config = dict(
    hidden_size=160,
    hidden_act='swiglu',
    norm_eps=1e-05,
    qk_norm=False,
    init='normal',
    init_std_o=0.0,
    beta1=0.93,
    warmup_steps=200,
    final_lr_fraction=0.1,
    z_loss=1e-05,
)
Each number is 128 + 24 x the weight over its row's rms, rounded and kept within 0 to 255. Layers, rows and columns count from 0. Numbers have three digits each. The size before them is the row's rms in percent of the matrix's.

# layer 2 MLP up, 448x160, rms 0.117, rows 131-218, columns 0-159
096:088123148099142197069140154136096090128134147115143106102144145095151112145157088138106131177117075147143117111107126206123135152110137145121174089136150100159186135162132103120138152128142127147138137076085117148123117110168130150099122140157122122147164122136181137129095123142146115105112115077108121115101139134102145124161127117122141137108089149149121160165130168136121148088109158129108150104141115127123151107145141114121136119109124136105123099139138157134163118107115154
098:153152124121136111127163140154130125097106112144133148153145105103165110122109166137130102127116127107145132154143187124127095126137135157122145132145139155112118104164125142126093101125137154133117104098125098177129145094154105112128167065081131128114127082123152099154159152141139140117145161151125105106091136084139140132157141158126113132076137126089151121134137137146101134127150106101171127146127163108134127108102151169081141164156087144181152128124150117150175157116139204
106:060099169168088093126119119172133157150123096113095171108130122151107158138121134126093104142116099097124102124137133104171110185135157174106092115129133144121138142117081081127127086094126122128141124088104104135165108178139149183133098104099080153169128124144099122113118129142136106123123153141130160122127143168113174150124090149136131138156118117084123137144125138127127132086135122134134126133085144116118110104149133109102135165123175123148105130144111148083124108115124128
100:111143135107142131153077142127175149150136113125111110087124153135110162149161122120129152099121192126092143114095109154119156116156112094106131130100138066111084144105132126152160146077154130115131130139159106073092116117104116153128125123167115143088098104111144215088130144130146084113147142124134114129113111101122153131102092108111169132141154136133133109127092161129144142146117134118095116127111166081100117132120131088089109097098135124120148135090118126104131147125135134
101:128170123129131123103131116128151119116142109106131171119132106108164141100101160119161154137136128154140100115127101194130135129115091146101099119105121124098118165142136144147143086089100100153098159116157135116119135095129105106136103156122155139165116157174098105151086105169138177129103128114096145108117155135117061157136122166119144156158149119122160121098119083118119125149139122107147116153113153095135165148114165139130151134178100144153150144166180117156140103077129123
103:100123107151105085136141120102152142109104095124154119117112147150128147115106120102151131107103130109169175147179094163144130120085146163109107153096131107135142117110133179150131090117141142126116147138124111130142101101147127149094149145126141052173154150092148104125129099157131138091104140166094128069154106120136163184120126127168100141155163146146138118146157162157129155149109170135095133144110127096168147125138122093107143105148120123135122101141167109131161136111127150
100:092128131119101131120124129157147113132106117184114147143142168120143130140104098083079110133134143116142141122116165150181149169090134127106104111133119158114116141143117116130136114101118148152135130083117160110117126113150127171126117139161138125097114067132111144092131094143089188121153137076165108156129148160151098130122147167160119114072127126136164128138089142113140119130138111129116149111120145133153137117078136163111128091156165146124156094154073106114164077111141114
103:068156098156138141145088146140158154105103130115137105119136117132149180117138140101126150138102134148076116146105085184133079124158096157142076099136137114163139135135121124186131112146097154129132118096122124157123142136133084125192147124150085130105150076110122121114082138131140135127133117116125151103111086101143138161096094080133158135139146146124130119124153156117163138158119140083142148117140102124169138167108116126122171133111134124159105146163106126146112136137154116
100:103176133132067096165156125124149104106098176169115097083141150115136115127165133147139113152152131124133115126113119121139112080097146113084141103150148149105164139131123135142099084148135123145145121111151103108158132149140134116122147144148086125118157128139126177135176151153147181089147153155119117104108120136145137143135093106094146164121122090195088108161131086112129142172121122117158154148115087139125146120095121127116126091134133147120138118119115152085102130090099099
098:174173111143115115113099137128128144152094162095112124134118113123105095139074156126142086126130118081135135111128143159108103148138181083094133133102116157115133104123099118125113112159121125135148160145116124118125133150106137123092123075096082127131165118135154111118126137108099118113092123113168120111118136135123121103175133178164125107102135156174114138142126134140145134113144094111108102140093195108169102159137098134115141121097146147174156142154100125177154150143073145
098:127100106091126127102092105103134109159124123121131139105175130096133113127155091126138131115110153110090143145134059147132132145124175124165168167129149100121169147097139074151181124137178119101130078149137156095145125124151173117146158075139095126155090167097131145124149122142147060109120152141150155133178146145128167121082141143118116141167136135102113107124143122126142137134130140111080131118135121145156113133129076117121141114136140104128133168124103142106123115136138122
100:083145137147138142103170096133136135105115146102145107111168157122098114168079084129149117108113146114130156133135111161161138166131134181130150096147135071139110129100124167123123113150114090133108102103123210143138133154155171106142137128127116124151168113115165114092117133128101105119121125113144097108135193115146120104129108150101132130143134130130160119109163153139104176132179148138137135158121139114156102121131118072081112132120121122132116166129181154120120162136139133
098:158103094151074155139159144166086068109071105136120133123141114112096112123102101154104165131089145109152156159131111140149105152112115157117141129151105156126163147129124087096158094138119152126130098145147139091134089172086133125147118116119099148164129139134126108134094126135094157121126116168128125096144158078132153147126110124118092144167141091132096124129159096142146148170127104115122100142091171133142105145110160094131129159145123154153141139156088097154140134108136134
106:123140125128129116127142154131120128100207097123094142116135131113108126153096090116162143141086111113131129102125127166143124119088134128096129173161132153150137138126172108114148177125151108129144124127115143143159129134093135149164120127148080164127113121103103135107114134162154125137169114121175143146109115082084126100134153103111151065123075155110133147107117119122130135101099110117187082100178133107098145153128109142124136115156116151077162116114135126139151106138096170
110:150116108142116059124129109119116172117144117098146137135132122147150118145124121130120106154070138116127133121149157124066117126147154076190148119146130121177085126170111162136130134120128142143107100127114149091116098119138138154093096100126124128079137101123106145137096139115119144121132138153135148097115175160121178134096170140122110164092148142086109129143145165108138102116155138138099127144144147124141115117146093109108155175113118166111144152139098078126143088135077111
102:145101162105128141107086098089104152117146131139083166157105103154099154131136135138074117146197122133139123151142112097130138147156118114143157097117137128138112122129138096120136126105151112122107155130150145116128204146142177137145103139130138171180184159120091164107126107143118051098130106123136128127130120115156154109104174123095105082140121120151128164147092169130118110089100129124148141129114127123117164111132128153119105123114149115111141158118140132147125123091106154
099:122150162156105109115127120119145118182104152132126142124114159127132152109080091096130103094133148156124140116132111101171138130148173135158132155157075099123071144127178096109149096147165154080142113129126099123153119099105187128164149107127113101131140138131175139177137121114143131103126082136160152116128120098146120156141163131165153110151139140093137170140104165188143119110107153121081138104121106119111076123132137144110121116158116115143114136135128145118157129151111111
101:103127116107133117116119184150127101105140134118105076114143126113118127110118120150112166098134151153125156108145129127137123093107097132145120105102155159130099097137123148139148082141189149097143110111142158138128139154038148132121171157158121128147105131113146149068114111157089158130091137130119116130150135111176127138119152113091094117112154157093154119149171090122153156171135094129129138136142136130147107120133096131136083117190135148107111151118135124126104171133157160
093:107108116132163125176146135076093121146112143163109111105114120105088136146149117144118110157054140181119135095121155064088101138127120120122095156142174147157129119141114136142113155132088180115119115132113162129164132124101139128186152142167110118134136153130149146121143128123099149124117119131157130117139103114145115130117089134134148096138109190137100109165129176126116134135147089129106147118134125106145131133137116110136153184127133149080149162129137108105135128153154187
101:126170153112135170099114137133150152217140133135127158151120127140161121149088142139112126109119122105155105091153137108116116108100156144161128149147113137134139123158137103099125091141154126141128142174127178166127136113116116121112119117151090157126124125163139132082124117154158122089160113112095169147120072140097126144109106135116082150142123135075123154193153139135145114102195111095148143122144147112101134112146105154088135155130118097110153116113120091112153132153132117
094:129114182110119094083150141125127071087165082106180164108129080091090135108115141120084123088116102084106138157125177073130157131151144103097149131137154145122183162158131132136134126135123086104130160095115118165135128135090092127121130119122129134074108140100153130105149158168095160149148134136115122130110124132139135137153138116142119148139132182090156142140121147146146115129152139138142139138125125110161130120128112140106108103121156141144161174097127134106133123112169133
101:084141115161123146153105145129125128154141141099097113152127118131110105159107116155195127127107108129081119107126128133109119114128124157102117109098091115152110131126157076066115142054130137144101130139131136091130149147142103122131115119174102132106128127122109092134119148113152103141131108123084148188109134130149125092114111181122100148127141104182129168092097102130137112088118157114118118099143162106137107125144165111126115126153172146154148109097138129108098148193121142
095:087136139147145150110192138097103127125121158120110143153121139141177151113147133157112145165124140105134090158081138113140146191115113166146135133136113140192122086126110128141135141101119131048123161161128179147131110155155161100138128088128140114093146144126133154139116101151090123107126138132087173105117159124129136135147157143158100102114158136133151114142146120136151144127159112100128125126140153121098133138152190170114134176135121141154129137123140127169105117142094105
097:089145111112119164096102143113097133089172126112155136149147144099167143133117150145147101128145127177094141114117091099122146114149164174165174114097128133139132102115097118115132168150117157121107127131149129176094103132179098166134134101116150117075173097118149134095148168146127115092135173118140145144129132168125109116097119079121150178160124146129120114134085123165130102102157137138105138118141115107131113137153151146143152132131111123149105175139127106142157125131179157
098:111140177123137081107134105173130149091124117079160155103126157073070158081111202131131131140106122105178102141165135146149152094115112161133124130129111138116154127160149136134148129141112123121127083097171162131123114137133137139079174098146139109143121132127114149128121146120148115162115146151129086158122131143113159103121127133123147138136143136120141135121130177136097131112113152135120110126092147189106126119138101139149144120077121112079093099104108108094109089118124120
103:158089143139049130160169114155159142120118096153117149122127128121103144146154123125133129146138127129084182157119094132112097103100115136120089126136119142120106153159130084103083097110118158178109118151144149148115072137103125136118115094114116172138170166124154139127141123152126125156110124128125133103118140147089132134122122122127117108143131123117121056128108111120110115151070107137144150112165121141172134166154137120141136109124088159106084133151141151143102091112129069
094:131139133124141105113134157106171113125100114101121112122094175149127114149136152116114132132119119070138107150162131118122131143077124146146074136120143091158144132097086084110146100076105150108150099094127139146143156143130115129151148139179112144117131089093144155130095138128176145134112113114128140123141130183133132166108106103136143128116155142081136150092081140085141124122144168147093118071134131125150125116135116149154130080127087090118155081147127169133104111103145141
111:159118142130178157120122133136136137100100133147079133111130132115119146112116116131129100101144138100130154090126146122123088120115149160099132116160165108092120125169131089138130137109085104142202103100075104140149196114128156152123128116129138134161127137146100109157117158111158172136098138156125143102119137134185082117155097136139123103115152124102158131091159142137125121123149126093175126152156147114094129100080119089105104113123167150172157113141140119145131106161143135
107:146145136141140141131145109094122135118133133130122096130105109157129064135109075133142108144134153126099089130113105126121138128084113136077113113147124129137139115111122081126132126182161119127124108150154175127142136147123100143161105157140128132116140122117117156132128138112123116141084132140117103122112140145165120090121111163075145170131089173180162084089098095119197106121143103121099140122143133126119116124087188080077140132160161115144133144123145155135125161167148144
105:119122119129120124126125125138183130127124158119155162158100105117206129067155121110130139110142158070120133146144127115125170115112108122129126136141133105160156116123138139142209088127111122080171133132151131114153110133112111115103113147142117118159089159153134130197138123134105104130135121143140120147091165116061132126139133120141150124106148138100152113135138115140101153144109137085083125104135132060122115111136162082104115110143137116123105146157149146141099112094135106
097:130150137137103129128135122139144096143104155089119111127080142126135137115123142088111116119155148187103143118143154097134166127155166126134137090146132126136121185141144098112114127177120134128078130155147131101136071115065146111152132131104132121149158153109162132100120166127129157148084121132121117130114101112148095172123089092133167132098130157123180099163070121126129128083122132098092124150104115143159092136135158088115132125127147129116162139146177113168132121108103136
101:125124151115188119145128152089093114126132106117187120095128175148139147120105145156162135134115137124114149100117099133158103182131131154145128146139096186111144117099114132133176129072135122093118114090113111188142114138121163151122154119104113128086135128132142106133163118118096136145145107138098121112123090104133148152153156103147117118139122132118112133177159125160131118152128144089136152124150131114200106087164123124123121077113103079110095150127149123128158137135156094
098:121133151104119159176106128158129129108099102119118121090082123128148120154088155113114138101097138130148125139108151105167126103154092125086113150110125105165123101125142105148163130111155116100113123152145120143118124099137158110097182140143104099158097144113145111136121128100122087101130141108080104181138069127102223133183093133110117116126106152154110143119116104126118100141148135084130144102150156107120105132131129115099148098122165126118155131144112125158129152101169141
100:133107123190127115123174127121087123135140108094154119101146071176168153101107157106141141161130116111176081156100104137133179135110087132169100136149103127111156132139121121157145116115080126148105130130105139155086137093122156149188104131116122119145139149117126138130135170184168117127172116137129119138156112144121117143138117105115118091142145170149119123096181135121130149119097120111086143093130115139124110094135150123167109134150145136148112125156136110150114114141174099
087:122130130086128180090123126137139144174112175130117124110148119116105138129154129092114100142100106127120068143151116107087114103129091136171117134107116105160142089152097127147145116076142156135106099131119169086138129123131152141108155162145156119054078103139144102143129113121159160153123118112148138163159162138131143151123138149127122156125130100133161096106135175107114141138143146118114148097098074143123155149085087135125120111114096144107111134151097111166133110084143133
095:153152097090128124117127119167091139124132139170145115092111114095098139161166112115136098081151149119122158148177140098114103155154135133102088081126113145121148116128152087135116128137131148099129091138147146102115123108093179124126138114151111155119131121130117130180128085123118097133140094103095146139146105106170131134131151127141101146167093167117141155154119100156169121111148078122136164101091130145167113146167155125103113147132152097099083117110124125083074128131106128
088:145113112150099138135159147119134114158089140117138162144153145124156161134129115129094114170150115137096080148144158123073119052121117158140122104135115171104128096114143142159105127124146171095099097101117131172156142092110110137153143151130143151127117096145132151072136145114114120112139152101161118123124129164189092147116132108131129085065112108117162132140136114119093118164137134106119112135148184094110092121090141133160163145145128125125159103167109119138118117138138119
100:098147173092127125144086111134125106073163101093139144119081142102104149134181108122130122122092139154134169082118110148146169125130133140131148095158184138147122121140132122115121140191106082151141168117096162154156122120128142117144118075135133126156136151111101180145126139105114121089166151128086116126117135137118090102122115164107128114139107144098114101162115129159126127135124148131139112152133150127097097132150083112168136129123134181105090123110120135118122079143128164
113:174134127100093119138125149084096161104136121155127097090133128141140156122117130124147120112166146144144116119113127150139121151134131101131118091146159080132106142164127133110136156142129101165086136104107123129135100143152139128127134191172072096143091126102103141134127134126135092134096097144098136114137144053075108095127125185087153140072115148120138142129122119093122121107118180139142112102159153138087113121119165102108146087096134153139149117123126114158118126097101115
100:131132157133120073154126135133119108151068060135104124108117125121077151074144143071096126145176156181142161167098106112110092136139136122097134145141116112158107092106107132126108129133125148107099111119162140110147107087103131132135154124133172105130103114090142143116156131138126122129135147139138135126137114144156152147145106130112171099141153140128142125138097117099141104105123189115141131123128124119166119100114122111140098076123125140145118105153130109081119069108157075
103:145139116119151104079132108155104116155106116122101138119134130100138116119121136135160143116085143124137123123153134132157131058142115132165116143099110145129184112138200137168191134111147094109126119128098174098121132149140137127103136144123109166144117162110108125109154150114137116123139063125079170126099121092101141107162144129136109162130106145139104119150105086110115107111137118139129130143084154082123081094151093142120118154117096139087128121115099097119151154175122137
093:147094082099121139117125113155131141138128143101134122144083099074150125122117085136153106126115128151113143160160147093123130155128112130088100195098104140154155148148118147180147126086151093131119116106096093158119134084157136166169106110102115160121110128128114086133107119129144135180119109134109153123150140124135129124131112078125120116105113125147145141136104136116120168125127162099126123136173105132128173144158145120149118110137105094139071116108127118150199175103138100
111:100174105080120127126099109128144144150133170110139160159121189101135128140114118130124166146143145138107099124152115107102129112097168123152160154094143142131079092133143095081131073141130132077140101118143144121118145158117095143106150097132113105169187135126141123148133175097147083133128177132160136152123156127167162108140115096091124103112114113112114147141122119130103126135126125138097109149150106153125110137113122150151157159100123127142077103166097108120088108142103151
098:120106145107139122126085141116103143097110127105144115114137135185093132105149110135140149092163079113177067180135112102133153126153188112110128115164128134088128085125136121120117116144170102136114156157145154162169109118106116169132115157145125127138139163134151132145127150094110116108141128120146092129136168147177138147148119108130112171127141171130097122128141121150142145058130094117133120108106156148118127127137109090123076161126110127110183132145150111161138093130115125
093:096135153152137145116115114108088129122140145151161097119142138120149080121090126157182128120141119148095140072119086171148130148115166168115106098141141141171142103113135114138098148106154134141153144125157139096132146159145125112125137147114126133081121100146141135125089101086128113113160105104125125160146122118134117161114108136088115144165093142143121179133072135112124114107138138143107149073109132163121095123160196130165138124103123145121111173068162132126127127098101138
099:109151191155119163142144126192140095134120098137110111088139171122122126112138135090158073116135093115140126122081105141078102105093115117124118119172103129136157120144184144119127135154139143121163138142104137132147138116120077075128099126101112092086148122109154116138135176167147158118095117124107111117128116128105136134120105134117173116132122109114110182139118152131081134078118148134098104117134136129154099160105113120148146124097137114136154137153082133140160134150155160
097:091121103136131137104136110094157095177119153133142154134148182081153136113113123124161117107116151164119154115121124144115140135137141071133121163172144102126127109126133126135103131141105109116129113137156130079127118137131116130097134120129102165139155146170140132112055109124147108099113148120165132116106104124096123087150147129084138138177141131147114117107090145134146119092155117115183100153125178128116126103119120141135139124083127127173080096147123119120046124131136076
096:113059102121154104112135156133111156112152113125108130125140105111132124110074156103111123115102106114090157110111111135131140118157130105114125144139137103157124126129100075105137128126139079105143122097096113075161169127110155132078143179140123122132138134133147157101134150129143095143144137115098130143135116165153097157142132130122148146101146136101148144188118143129128141103128086175131146142136110098116135104099129119152108107128120139121132085110108093047083126072078143
089:137171110133070155131090109127131126126117149141102142145109133134144127144134115164130135130148146135090129121095119088136158148133160129173091155124075126154125093111118151122104079124156116129081110105133137114075135130124134195123121155179139108136152099125141126180089146189121136177145156185151120127124140089150130132122085149116151130158138110095136104127093105137100127136135116117142091119106104128137100087135153148148142119136110114181131118125139110099113141139083155
091:123127142108141161140115080163100103151157144174136107136098118118164117124128108131105099156141113140118152120127164073153117096180127103102145168120096136130097157119093157130096172129071139127093123114141137155123123130105131127160126176178143173148156169126132093109162152155122129123082159102136161104126105160147123141112128117137139152171122130147088115111127115118139115144139111124135137168130132069106133136124133127125094128163147108130147053156141116135169140115122113
106:099154132092163091099152140120104131116137101152125144102107138147112113161097137135112128106170106144163110107138124109152096107170125109103092124142148132128098160099153125117156175139144165122112126116115129144147116117157116107178113122133145171083162110154085132103125131154150129151083153127131099126154138129090127121137152156166107158118139125128137079119082139172129091171179110171110130117108156119085125120118136109101099130185096117128137084161142133131153130113164096
100:116130143112150082109138125116134132137073172118148162089131118151099114116131097082140092096074138127121144144165105068111115161128132155134125176130170092142127138130145093124110107134088142095135120125117108120062129097108152098113133124113146116127137112116161093128159122129093101156132134165174082175142096134079149168129096141176114136115130160138144113164091142129122118096143106127135157137131144140133117140097143124116125121146185150107145136119140116111122083141142117
102:110153098140106135137141118111115083104122086115153108079135088147125121150128088115149127096148136135137118125162127118137085113153122151148152132128121168121155133119045157149129171094126153094094143148098140115132104091152121124108152165085122136181125108126114097093120122124140137107142159117146137147151117166146119167134146129152152109125125080123141111157089139099126149143130152136190151130118141099115118128092156140173147105123095153137151131169120137065149107116089126
097:134136097140138100095125182166098090154104136127125138122127151161108113113104112104079136129128129117076158178111141132163119125107136127134120160111132149108118122088107158137113148144120150115092139139122153171145149103146109133140098131133117096131137133124181116149108117165168117146105164098143124136147124120195115093097124180104163129125108127170148090129164111154150122058128159104129144088145100110085114109089158111123163118107134111106149146133107132155160158117121116
102:127118103126165120088134125123127123114154101121148149142148103149113169140162125176102104139125148138077113126147074088098126115090127159153134117130137159142122119119123141070127118127163154164158146117098112138076133159103115164127165120114131137126132154131119127124082138137149123143146108174112129120138157109119080145132099095112132108175079149130075112148109115146149095147089191153099132138118143140107129124135142085183171157112091112124151133097124121125126119109170137
100:102142148143113149136121106149119155114122084100129110119097119167144108192135119138131113119132128119124101159121115144123131136174098105126144128113104122122135101138139147117121141141160100144117113167106130078084090127136112103130117122170090136138134120133134151125127137124128093121100119069153121119175158142073102142120099096132147091112103103124174111175087157127119106138117120134144170094080152159094165142132136074173186126105117127170141154100129096122157105159115123
104:144125132125106126155136113102090129124113116112151164112145143099143093114193138175155145127187124169088145105137135169129150141177163113100141134128136146161127118098094156137126149135135122133101091105145131155108078134148123118088132113089099125155118138141120145130103106144114113151102133137119126125144178138116139153162123124084151148133104144162118062177143121094134107104112143103093098127130125115137114163143163124170165150103144140156117150161133112147143197140138114
100:137140145135113107148142133150087149125145125151128157130102093123123157161153147101115135138154107120125100151107121144108128142118099112117112125117142135134122143120134150140128125086151118184145145148134116100162143165118157143094140087118119142154105124101096089155154148153125109144118089114143108123117190140106089151108144113110111155120115085133140161128144128137114147148143112099064122111129169156147136163169150135169094173138137046093119148100121122162094145079071110
085:108122127084123089130142103117145099118109161093093138129166136083138150115086125126126133132147126182137147118178151130094128138133107163111136134123112166116071125101116091128174160126144135129115085123119108135140133087123088107111104132132128122133137141168170116142144141144130155111121117125103144161126140141125109083148082126144153140097125166127150112105106142112099084109141130127092077145117105076164143141126116052119086108148118094147159104099128084127154147131117108
095:128117138148095109151093077126170149122110105126126145131100152152154164102072139129098067097109171162114105141121113137120139101188115138146125175155107148094140119129110113135085122132107137132083107119122128120183137082104125134130145123131119108105114163121141120149143124147119128132128151107130104092079142148138113129131136133135100099172114096117114113126110142148094121143140146148157134179141100090136076158167064132138096097145118111146135110122094158129160141142159154
101:136133137110109079099084138098161095160113068138107135133154155099136124134167122076147122131124126072108145184137071162104120120141121131109103171137163118178126139128127113155176107114151114152132115176108169143144129102088135155146119113102109140132144114104164115122101135143101160135110131162107137156105167151164100130114142116104128146123157079125111133112176169113117146100162155084149128103121118130123144122128120121107102117129159130129101145138104125082129152116114132
100:114119137130082105148154138149141115155139099124168137100144134164122112160081104089146107105146100109147097147129130111165135110167114113136148130123086113123191156091159130119128123123128114140131113123139096148145138176115115120115098114080161078135132115117123124152109135169125141107141171171101159090134119150130134145141097114142063076129082108102154164140126128143044108178122120130140139121129188111114134120133091141142119132094144135120126156147138109122135118131128127
093:128089123115137138085114175118130105141114160134121115116150135159111117143128121113124149124160161086131145152106129145161135176153118123093151101108107136080143131116103151113122098096126098140139144154143154134118116195110104048138152095116123082124087147115134154115090096124079149091130102090138165163115110137133123163076134169171126123125170140148163138160137156124098120105124103094098145138135177125143116126141113145113138152143158129119140160169128106129145111122139124
098:130141145137134142134139063110102131098110119131094119136132122109151129121155157174134122128133136076164118142162124097118145120164101113164131175135146150093105162162168083151130127116107180116122176098114163136145135163095127142096166145141138112096137153139108149135144114145144132108086110099083164135154134153113125150107132098113132136144138128065146114144106161148159114153154171114125126109157128109122122126127149173164126148100150136115121162180156160137182135148138107
094:136171133099148131158130117121153129119081122145142154169126121129129104111178119110096109131133118121119134141130124104127148174150127076142111116168102147124146185152081144134136139107109169166134117184146155131155127114130130117101121168171158112098110174107131083142139130144130122147094121098170116119141122128104145164106140119158146145087110120140097123098151099137082074107152124113108080118120113126095115130184119112110111097148126146101112124118118098189132155110097124
099:124110117115103131143151140150124126161100146095114166109133110127100105158130151126076123105144172163109114148115129150103117139163127147147117094133119128139110124141091133140139126079151145119176100092082118111112139093117101127126116115095128105118155146114138131078112121134132093138132122135133089093123123097113124173158110102059108092123124159102139110152130128105148136118103140083126159073122122161092143130173138123153158098107160180151151145130139101164145057102127125
105:133124163130136142123093149099137125137185110105089141139091147145139149106153135102085137106124090106164167119148133108132112144177111110128132108120150137091134141146131160135139095089106140131124131154146156118125151087097146123159121123149121115139148175174116144120167079164120135081106107122165161104129152136103136126157131132151118131138124126111104150189101080146132147134130091134125106097157076131127153161138108118159153155136127142126035117134114123100095128110124147
098:134127175071114142139138106188126141123113122134132179093162135106107164153131116095159129134113186137143145154166172135123082126120156115128114116101119175137112083148120140109117091107098128119169155123167160133123163125163126129112107141124151106156110084186135134133126123107134170165181137127124102114141149116159141150156128131123093151094142152084133132143093137088113126151096098108162099142117144171149134142139126126157125121170147116149118139147141113153135154119108104
102:102137132113160105155113168080114096096131114156124079076134113129125107147090123091103127119122102117145131123084147125097107121085099165120104132122120124120116136084183124156146084112145127133126105104119117133136134168131111118141128133086126142095128130130152166114116118147133123158134119119152111141125094153139112169137110144103077149071109110126137141150127162114168131138165159119119122145133053117166088120135161102123106091189120124130150170138145164123099115126166132
121:128121108139167130148110109109096121133140124097131122123114138111172161108140116103124159127096121126184069120123136085101135127144092130132110160109178084128116117164145140140111152149141103122133077129153118141136131098115160133098074123142099110163178138118128160122158093109147113121173166102126128122115149108108132125117074125094127154123169158095136127126117081140118081110176128109118131150122125108123138148130103127133140148087126171123179149150095095151151087113171133
097:102113073133073139068145123118157132106115175103140114163151129078092094134101114127118101071112101138131109141104122107152193103101116141113146157130151122104125138136158137130096112144108109119137115163106134118154137089107147127127111158120103170118100127120137119128157191113101134120086126089088156128108133111112119098132148116129109153124172140111145154138144115147142126117103104124129126160143118140140126129100098079176109124167149144087137133171146139161132084096123120
091:101163141141095141105143130151155126107114155102086164107109099124120103144139096141091136172137104138119119146145147116168155121138129140105144096205138122112184123126151153107097113107142130124132106145097128119103153159107132127134143143188100142110100128129156110162147130159099117095095105106141168163136138094152125151168137158140122158143122090151116099106101129149074120099116123090147134100130137086174142101143132104128103102100065135122141142163120104118140132163110135
108:142107146095189133107126151144089140113105171116108111135136094118130123110152122131106139109127122167155130137123124142168141060091136117136152105170127153110132138110167150104107153135152126122154147099108075143126113124096107153160122132106167071166159151100111153125132139107130094130106113098129143123152129115108200118139098090146118086080075100123149095086121136130130107103127165152106128148113139130100132158107112160119131124110133130117121108128175081128134141152092126
111:140096083159119119150133108138135176111142167088119129149149113133131174123107124137152149132158111153081145100095147167112123129121147143169151128186137182123147145130134167084114099149114113134140133098135091148114142078094111111130115120097124149144102156110096105149135118115083137125114181165128138130154145120125107079134101125127140141140161142105104086100157100155142142123095127115146124179124168113095138166096123141105085161107125156150122112148124139100102111144092129
110:094135107139145115119144116136146119132154102104111130148123132125128094126114138137107112099129141130131095118122156136119145100139135113201114126153067098164139124114099133141057079180083127156141145137076159143165090137109102179135118105135147163159163112151113114138142170162106123143138123115148164180174131100159132133148175120150121118158123140154168122126134094109123123125155125168130160089104136148133141096167122112141124114147115098128126142086113112147128156123092124
098:125159106118105082123083131091167123110176112117151159147141096115157110124126144158168108139107167150133117158109151123105123105147114137153104133081145148126138107140149078135121098100130154087175133123104132134168127126074138122187110184145097100138075135117159175146119149147126165164145108105127145147135132108126115117129114062137147098099143151104124147116120129129130117158084101149127148117132148168111138117121091152160105142156114147151098123097147125120104130151122135
079:164175109145100115123119133126141134174163125154131133132108089188155095132129093096131098140123138107144154103120109103148134150146156124114088137100166133119133128141136058127097157098146123153101146110119159164125115119113152146165127138153078121111126139101129148118110121132073091191092108123118142139146177122096089129136153121081157127130137110134171122115131126086124116110113121127121133128114093104109119125132111165135144136155139167172146126105075122147161118148078103
095:145139109198138093106170138122098125116134184121118131134118149167128104115100218102112110132098091137129128140158108130124150102103113154140131121117121109142085115096128128133150099135134141109120134136129138177110151181139128086135162139188124106123131106145153141121145101150108157142127110085117132132126131089100121111095111124151143181114123164117150112104124136142139170158106146139181143122105161173108108090126119155159137095117180112139121097151124124118125139109117154
103:110110164153126095127101112119132160107144114157109107104144175085200161137112145120116149133150133073118125099148140107147137139141162161163148141122111189130123145130159136147117148096083108095115105104128111141184138111129140160132103076103157124121129130131167143152193117137135115085134132135126161126159135120147128100151136123120109141120117145131109099122115188156139106155157132145105095088123112100160155128136129142156129162128095089120108170124103144156096130120158116
107:139151066180132117117120084085165140097164166094111148149114165112074112122097126148146147148116111117118140126085156119163162112105144109124135153158116106175118143123108135136132147085140168135153123125150101090146109113118127120145115156129121132112116145140123113159094102161156113132141122094161101125105098105108135124137087116096143130165088086119099170100137124136117113107084193141148140117094124128166124125140143106139114143083155103127093126082099106115118139126143129
110:125123105120103133151135153088171136117112114124104122128099172124130107096105129078101090126170121114131128159151115110122136152112129148128097112156120153138099132107136141113117113163107124149135111156128107138080176070128140115141106066130134124091143067095111136129128088137109157129122140115177122143121112129164150130097076146091197166122106079121143092136117134155122137105162127144128121117135115123137103126072094112130120161139104124157127108118126157074134134124176116
109:142153119125115120188095125105133141129164102153130130125157099135147130143127156123127148094114105126112093138178142131097138133134115146122138129156154126112131090116089144116123099136143145088178148110093145131145156109104118131149121143096133150134141090183115103119122140145155077110163156159141181157139138095138105118140125103103165077126117143076127105108126140118078123118096170100144082141088104154130168133123134171101140189139112100129093093117164127105129119126117106
093:159142103159134114114118109153157191098135137134129109139123129148084095169093139131172160117127143145093154143139125112150134135136148126095161128077120140131140128104103135150146153137079151171098119104153123158103101105154151111146168133136143146125114145158095090090155127140157151163095139139063122131121117117133171135138089114125145135137159168153117138129134140172183136109157116155127114100084114153141136135125126114135157157144120102168077134122082156151155110100127128
095:155112107123144100111113140154128134104135126145125104104099109153147160058157176150113153139157169086136124153194110131134099114119138156141149123110124116102137126111157095113157075109179108124110113135155142140116141119109105160134092114115137141168076125122095125132117151097132105125097107097161153140154103113112136125106112129128106136133146100117134129140129097107144143145117148131121162114092113141135130096156169149089105098157208113138131145192127138122161130088148116
103:138104136143134091125098187089138131110096115091126106132138099128120157181154119147138152150178135111136079135166132179098104093169120106117099110109119119092155139139136111152146148114149123120162144110122113133104132111144107122165119101131125128081106073107119116162107076109130142150128119185171113131154118148124115180143133113157113116057163089096090103123121130097128136097111096117125161113127134156121119132119115119091131126115147152122154105148098131122112101107116116
082:083129119100072148137149116158146132164147137108107152140112134125136146117124079130120120126059110156107184112099137129111133122159146141127138153143121129120114144112141107125119167138110122066124073124082134129149144120102102125128139138154083146142152120181122119155130115120098112168140135092132106078105130118148155157160103136108110116149136139156163127138114174110152133143115094103141150166172104133159115137138120126120134096206145130089106101133138126128116167112137174
104:143078128176139143100155167147059124130119141119162098140085124147087109129119158148158134117095170090138151115111145127126119157111150140159091093099139108157146115154150162098120117132121120171118130159134083123139149103133128158152153098140139122098137067130144118176089176192102153150149107130077148098130125154132134115065116100164089125152107136127140126144146114112132121134136139115153127097141136119085152129115125148140096145161142114131113129128121115131137117117130098
102:116134122153163120139152157190103144121163128131140095166093132092135152161140137097154081142142102159092100159124117142116102143129136152102121080125125173154129114131161149119138143156143133163084102109118096162140136111118144076133110106097136165153106110151094106130109167104122153097133178092119109165113126162183096146144140144090104133092150074168126121134083113096106107144127135105125135143112121127131107120118129158137094146125102142110108119148158133119134142140168149